Each number is 128 + 24 x the weight over the matrix's rms, rounded and kept within 0 to 255. Layers, rows and columns count from 0. Numbers have three digits each.

# layer 2 MLP down (transposed), 1024x256, rms 0.134, rows 543-592, columns 128-191
147129133136128077122153126102131105117140113100134127119096120146119133109138189145145153077128153130070116111103104105132119148150097145122159123136158084090131147107122119140116128117083110
136101146072134117090141164158145107102127143119165141147132114141135151134142131127126143118122079119128142142094142111138134117119134148164128154147139113111115139136115106122108106119151150
133163117142149121124101131099091085109103151126167111106117122123121103130140113111170154152133113161175094125107153108131112139174142124161133114121102106110132116126128135126119111137123129
119124103133120099162182089174113115119145160110073108145112102120085112105141174125165110160074162113096083196149107137104083148163142122132086142126140133103131119134084114095124133127122133
084128132136129144109168141133122121109137129131138136188110102121085136134113106146107109127138132076117116160128109115082124123134180118108146168119115116146102125126140167139172110127113123
167139098157096151127127113166159120124094137085121133120072125157133123125137120124110139144114140136152120140121171157128117155130102126146097092134135126127144140132142104131119158138141119
127162151132148117121134126150107130126114135170139122096118135151117116121069130123117125143077155116103129132134089142115126093134117138089122148091151085138121121136110140128144135076136128
075117154134133163150179160110148141177119120141129143137103157100112143128126131152143117131086125109083139146122121098128084137165143139136125146116118182129163137093110099146120156110083159
183101130125114105137109126137144174099134147082132133179118089132126099128136129127172137103137127119158131153143143119122130143097116118092088118141090162156148073136140123070111133122157140
161113108140114093103112090133101105143128123085149139145111080126133161085127109135111094074112160179108115122140140149146145112109078173136125132065144103144131124129084145128115103092125162
166174133119127141144150139156126161180114120146163125109110092064104154111153115159162143139155078079111184065103133084109112142144144162152125121113157145135143139113140106122117149104168189
156100093178130116105107092138151129142104158122170137125099077117127116169087161105118118114137119127084133139140114118165091107173101101191126111150170134136131138124137092152108136095113119
118116126108118084117114125125136113127125085129125117148125133122150151143145149091093191144131130111142129147135102154127137093108141139144102117079127165092127112161142106128148108119157111
124112148116133135096129136158079118137137066163129138147107185101152155113091130126146140157125137157149126138102169100105105137117148118137119140149131121169152197133115103153146126152122187
074093132160128170109099133090088174091123143095128190080100142137164096088141123103082144146112148141072148070134129120140092125142106114138156161121133139134101180120176144147096115120041117
124137131137145149114121163138160161155167136127155114107166108125125138133140156157142150134101141168113124091147160171128096111121129135149141092152151186099149128035144137129096130088102132
172142161164157108118118181163075122112133147107160073135126133151123122141140098151110146153127139137132133150119140174126130111122076157143133190141118105126128109106131099087121144119148149
142133103086179133119140120134120115144153134119129131125160142130140087115150172107096172091137171155118152089102129127167113131087117112143143140104150141142137166135139144141111120136170130
150132099110134096118103098120109134186106124126159162141144145152139118114118144098124130120146159136118061119116124094100110132158170131125140120108131164137124107186106135124144120150141131
120149105102155136112111116112186159128136126088132123126082130139149129136119127186111142164107108153088101111136159152128128102110168104102115151137141098097104131130138101077103094128136121
183077108126082143132115122145128122112132051109106121143172108165127170088105145150108113131120125102122151122176118140090139165170111163150111146151163149112137136137125151091166118095098137
122112154102145111080132172118159133166189114094110157115156164099146145140121181096144113145119130132143093114098090125133086125113143142077143096132117139105124090126086095124111150120156111
123142121120108163108112119140138101115123122138131102116157108129157148154120164121116083125131125114104113133141116105147127173136126127146137100159142143120147089121132147093117122126109135
146099157149120139135153124114146139115127127115132089105128133153124134145144126157117138135135149121118136123104178113114117114132110142138130132138127114168140099115129194128112106148119107
098122096112117120119153132142141107124121127122126153100142124142116128107086159139130155112114124126112137126093153130117121138116130105154112102117104144126118107117131145135139124104125104
143127170130081101140073106156151115114115153156101177128171110135127125125120138119138105108113145137159121092149158110142145117161115057108134133138138113162101063162117099088202097124147095
150167101091103128128115145145129122104132140156143117145130136070097149110107125131121138148154116124094142150153138162138117142163100168114129160153133102099106086132094152094119134120150131
141162120114129138133158151109134105097108151157140113100097134149139111077151133127125129094093144117135127105102139177131139155141116133094151137144159139107127116105121122124132141134105108
106147118100119142103166155093187127174128135080142128123101137141162120145125133107122112108143139126104160107115131125096090129104143133164137092107121105128132113115131125167127140113108126
132131099146157117123184147075144129093149089123149111149082130071137127127139125151116131150084116158118098157080123155111122133084113137103133168146115126159082146129108123124122122158130108
155134113097125128107112122133091116113128104108103157118100102144103162160128151132112159156157152181148128140133099160109121134135154122128073134115160112134132117139175126185119143136133134
098148126136155140134095140123138162144133138164149134151110166128125145134161119157135129154146143132118107168136136139155143119138158145152131131117136118126117129111106122163136166125117149
080070135119116175065184112113055153145108110169119102099137149166111139116168121127107118123140185165116109151114102121118119144075112170127159165121109079122116122153134117173126151163123153
074135127118163108131137115117142160129133157102169134098092147120123107159115174149149120124135085131093169139132130131150139166098159098122101135150138127091078168175188152115157124106152151
169135131138091103108145136095099122153140138122119120126129124152137175116123159102113133144089185151120136115141155145130157143160124114157102163125123126119136099124124134102129119120144114
110127158125087128145096155143123138139094119147101092107126103138114120128128155126133100164154158133139134131126119134143152125136088122197190101117114121132108061153148122110099121095135137
134121147117094136117142114180143138126169143127127129083122183093109110096112121142125150143123095164142146134116095129131119134118108132114164180158109168113121086131123141127107073096166180
152136132124145101137114114145130130126131147105126154133119139136139121114142189148134148060124159142123094117140099131092113082075135166143117093163112131138111135152122111136124103119145134
157131134118135120136144119116095118163145125130131137132167135113158142124148125112101124118136151116145134108149087108116126151122154164092127143166106144170121136110123144111145128145126128
140123130137141140140128126138129129071148148133124160117129133153151134116143151140142113138161122134122115105174132124129070137161117130110147149167126119141122165113114155179131102104128175
116115093104118100131159120104152131142146126088122094118142122157106098088175121103142116073110153093132109149150155150089092118123162124116131111140134153120166145160088158148107101081091121
138127163116152123134131124115144152147098088099092145112080088101123142110121165127131147115169112143164117118125108116103135201111159066088140153080123164164131128138138122134130093134166151
120104137124132087151087094113153144127180135118112143108193106108121118109119101110132160123156174084128125076132132111141120099070123088127189137137193095125147110113146088134115143103138129
121139140131150103134133107133165100141084108050135139096098101111139109121104143151114146068123093121103124148090074164101093154145150136162174109098212112115160098085145203102084167083122148
153132144116103112158109124168135118145139176069134117123116115129138157128180114145075124115148141108122100114137127159145093102140145136113116123134096154152115143095162102125142103121111124
107168092107115148095143130116135135138123160147131142105135141115139135102098137139126116117116156144151138138144130122170159150127131144136132169130165123165119134120115121110117145137150148
095154157107119106109083105119128109102163128135154112160104141159124165091106186088135144133155196101088105144153126132134179119102128124142106118119089109083142105151157147153166156141101099
142158161055154184114116092158106124156156149071118165105134142122124105114088112161114130161166122167130112151130166098102153080139138161152150125149146126125130062148096103115124182153132135
125156139128126114118132118152140131098110134124125141109114157147154117112135117155116105096140113105156128102147126103153109132104122096138122136091089134158114135138131157123151122122154145
119092096114131130137114126139105102117124149099116121126149124122106109094162170110142145106178115125104172119107090139117166135108157100147114095140108139084139149124112126152130125078113118
# layer 2 MLP up, 1024x256, rms 0.14, rows 544-593, columns 128-191
115095168151114094128111118112093142146152146147156093106115138106123127134074158070156131155109152123157126080127127162131089138115131118166142135100114115116182137136106118093139166142108127
122045123084116114120139117133150117126167142114098103109151140137112123100097121093102157129116123106091141133149129141125095139147132119100156099158131132163127107136103164113123136121093094
142116145122132163120094144092108147107119168137140163099058085084152166119137129114135121165056200103132145146092164089154131153149120130108108143093084100150106179150107158121159136148127178
144097114116131143094092150158161106126073120123079169110166117118126139155132147156107128144167151103127132093155107145111116114186162134139167166107163140150130132084123141142160117119130102
137161100120116137107095114082128151103109128118109130152127122122116134121097107125149098108149149115108100144155131132123101106139151110162133117162142144143124167100098121114131118145130136
108126094135113166114095126143166108136144172103145116140125117107160127190149144126099143114149138143086131109133184150142129146122118126134130116109133111101170118082138124114090135151118089
138167087144165113151117111139096156114131103119149118150172092098110157155078105153170131136130124168129101134084092071108145116122137091137168116109141143153123137130137134176121120097143120
147124133128141124133128142170075148156131120117153131111154128101157129121132119143114138102116103134118131141142121133148125108138137143117122127186117111151145136141180127113129193150124141
143125103077127116155092097132126093175106167128124086081156070120177107103128076177156137125128119134161133148135103121163110098158101123106135093135097088138119118159156139120117134152155169
109125102166135122114138140139189125110143102102109138147144117114160116114148134180154117155129145155132143151140122075149145143083117112080160109118107106114120110112135106136186089108120125
146128131141080081100107136114136107133140114144174100128102132132142141134116171162103109133099080131169137136182133097096112094121126147140111101134131178118103125125134112163130119100143118
120106102080144138117119118167127153111120125161116117143066132118128132122130184136127116141138130155217150151152139111075122108128103152141120127124146130143113123154133150104132104132123124
083106100124112103112126141099148093106176126110137158112126113169112169110100128107112138079170095101106133119171136148135140140122099156094144117134120138132100095120142129133082140156155127
107094122079162152113107137075088176114140140182158161094093122150119110104095130116126127101117109139131108117158122118159111103169148103059126165134127117118129166173111105125121131155109118
104157120120109099105101136093160110119110132124170152162125131117133120108076147099140096149144139132188135144110077068111079138132142097132159180121132123128080144142098102150129137129105108
104141101139148135165145146127151176137117116099202159113108099122125138116123144071150140132098119134157112178109148118146128117129110153147133168153094133132163143119185123131140126115082099
153098087109099111119125137127148115126119162121147137089088120135084145124085136139149120118163119147126175149108079158115162106138150109107158087137172123123139146143129132144151135124108123
113138107116176146112118139161145155134164106139118155111134110113095149143145103140138106105141138139132120124132136127167178122131120141114121134138104119124130175146097114127166134098110128
127112117132135125106121093146135117193154096123127123131113144164148133152122115114127127136121111117158097141131118177101123133145123136126149123156138107120142104136138126137141134131111103
107092131156151137141106134154129112121133088197139177146142097153134161134131148118119177103093082097141135148166074130064130113139140161101166140111104109150095108108123074181224137134100168
135169154112128107090122167147093142122146130164122066134135130169119123127084109134092134130171133091097115136116146088091128110124139129126169154135156142141126170132117117061136132103129151
144095126150140139121131138106109157135127113088123117142128132115128150146111144107135136135111124148128138095112122153122145120148132113094130094141117144151152158123145118128132121091159129
146151108086123135111124051145124097125145112137130165123124128146130122103147149107109074106151137108113128148124111123169119158141130154078108103135126152137117129155145084127106126180139133
117134120153112166115110132079111129159155172154111128121135167140109125151118094140166152120153101141125130145097148085127147122154111121122146104150138123100149157102090107163138164144089094
130135109105133160122106111155086148100096155146167109146166122106162151149182165106145128139072114155130115114118188113109147101190112159142165110107130139131105175150125145140177078160105100
109129148083138138067104099139134120143105164141126136142100123105160141124125155105141163131112128099153097117109130093108138159116161132106157132148132152141121120109148150150092124153134155
124160118115148139116163099140143111135111124111122106147112071120097127110106140127096149065084082138162152147109102163137182148141137103159119089103112115165125118094148108107094167143137158
138177124095094140110121130102115054144130121118132129121107141125128118145160151189114153149147144081159179134145127105108117145120114128091132112153126113138153181132146106121124147129158093
166101100151151112123155128109172111096140111118157128131126123120144152147134129129127138126144112154109152128133142109090116116122133148098129135125147136114117115189106108116120193128125099
138095120120181107108134128170122149078051085181113149115123151118148155174084123099153052169120114114165130131147136122068116107150157141145122099140109107166082183084127131112124110132116151
116098154128098144107128134129135118109110115107148132132133110090138129125122115125116110117105120119141131146094130153131127096128132139103122108133124124147150139136110113124128125133119136
164131121117162119115091118171136099109145154139173118104151137145112147104093127124161120100082130165144133136111139122137122161131121094129105151167103113138149127153128091110160135149147110
096104128149150095155109106107130118075152145134142103130066136101158114166132136146170096098125136126153167101131138162127080135129132120129115072155135076150134172099099146132125124118126111
130161077127167121130123104125118121099130113130139120162130126178082131151095104107110131136122140144113120107136096092109156178116132162171124094127085156144094153124121082132139140169131140
107128086163126126176114128171123109144127155140130142123131123116119122144136147130112104158154124133136115109133126086105164066118133138163129129125108117150128160131149130126111147141110138
137145099165175100119132151111068135135134080134128146145134139121116120172148113147123153137100165120127128123067117118116162122131118139171121132104110143133121128120111104147096072075111115
152159119141113108174103125087087191129136102097134124124109141124132127114130067086165159137088115134122126138123137115110114130096115096135164117152143136165139162183110122111107118140093090
097154153154162149150093151101126147104108142136113107111096117147119146125140126140168105110130143154105105122112112165171158095124124115159133105113108141107132122132171165143155134108150106
113117108177185157145103119145149122143141135127124113120125116168149113159129109092130168111114097085150187141131132101154143130110165163115144120104150103147131124140134123152145129113108122
081101163114151128137101144125135110082117091186181150105153148129170109140094141102096136168049158156148137158136123176131162082127068101108134103106122152106102150119184075088150117160186129
152096117141132141091105136107140120167143129153110191140118154160122151149100127147105148125135129139185145123119111099070131140140122113122131106118123134161130163145105133104126094155108101
130147105155106136103158121121056118160117127109125115170136130120177131094113151124162114168104129135149139130091127128138150078149168156172130141184114148124125140095097164142152132080148141
168167155114137123180128128084165115117132094126127142127116122145133152091130106087137121168129122113134119147144143143072119163141155131107166132178139158140120148123114174105159113104138112
109125142156137177125125135144140153179093127150155100106094130161132130152126084109085143140143141153103136149125154120116121115152118134110118126130136139120121112140112124106106116119149147
124136113139132138138113131144127093122107134096114134103146147138114145116139132159141134118125126096127168117149128140130141127120097097105141114150118140153135117118125144102149120140133134
170150105137181136124129156133115122099103100107145132107149132101130129117125116107122126128129122117194142122158071117120121149119223100122151126103157128114158177105154118119121145118133117
125150158151136117145143138133127099118140092119111185098098117141148103122164092133121114126127072136137073153156102136083103110127142151078117093131102151122075150144141162118101136103117171
082089098129118119140142140142114110166141113122116126182126093109111130143145135128122140153097120151106104123126126129150130131144157152128110139107144121131108126114131092132100130103115107
101108130090156142137167080139144148157100143111107121115146087113136129129117121118164098091137133112173114211172106085140116117147111114153148185146064065107128147118107137134139106149104115
127142125131082101130100112135126128098103125109148114143128167182118127126104129110116187139139136140152081163106129142092141114121091124126078118133111154109172172137164117147135135112105145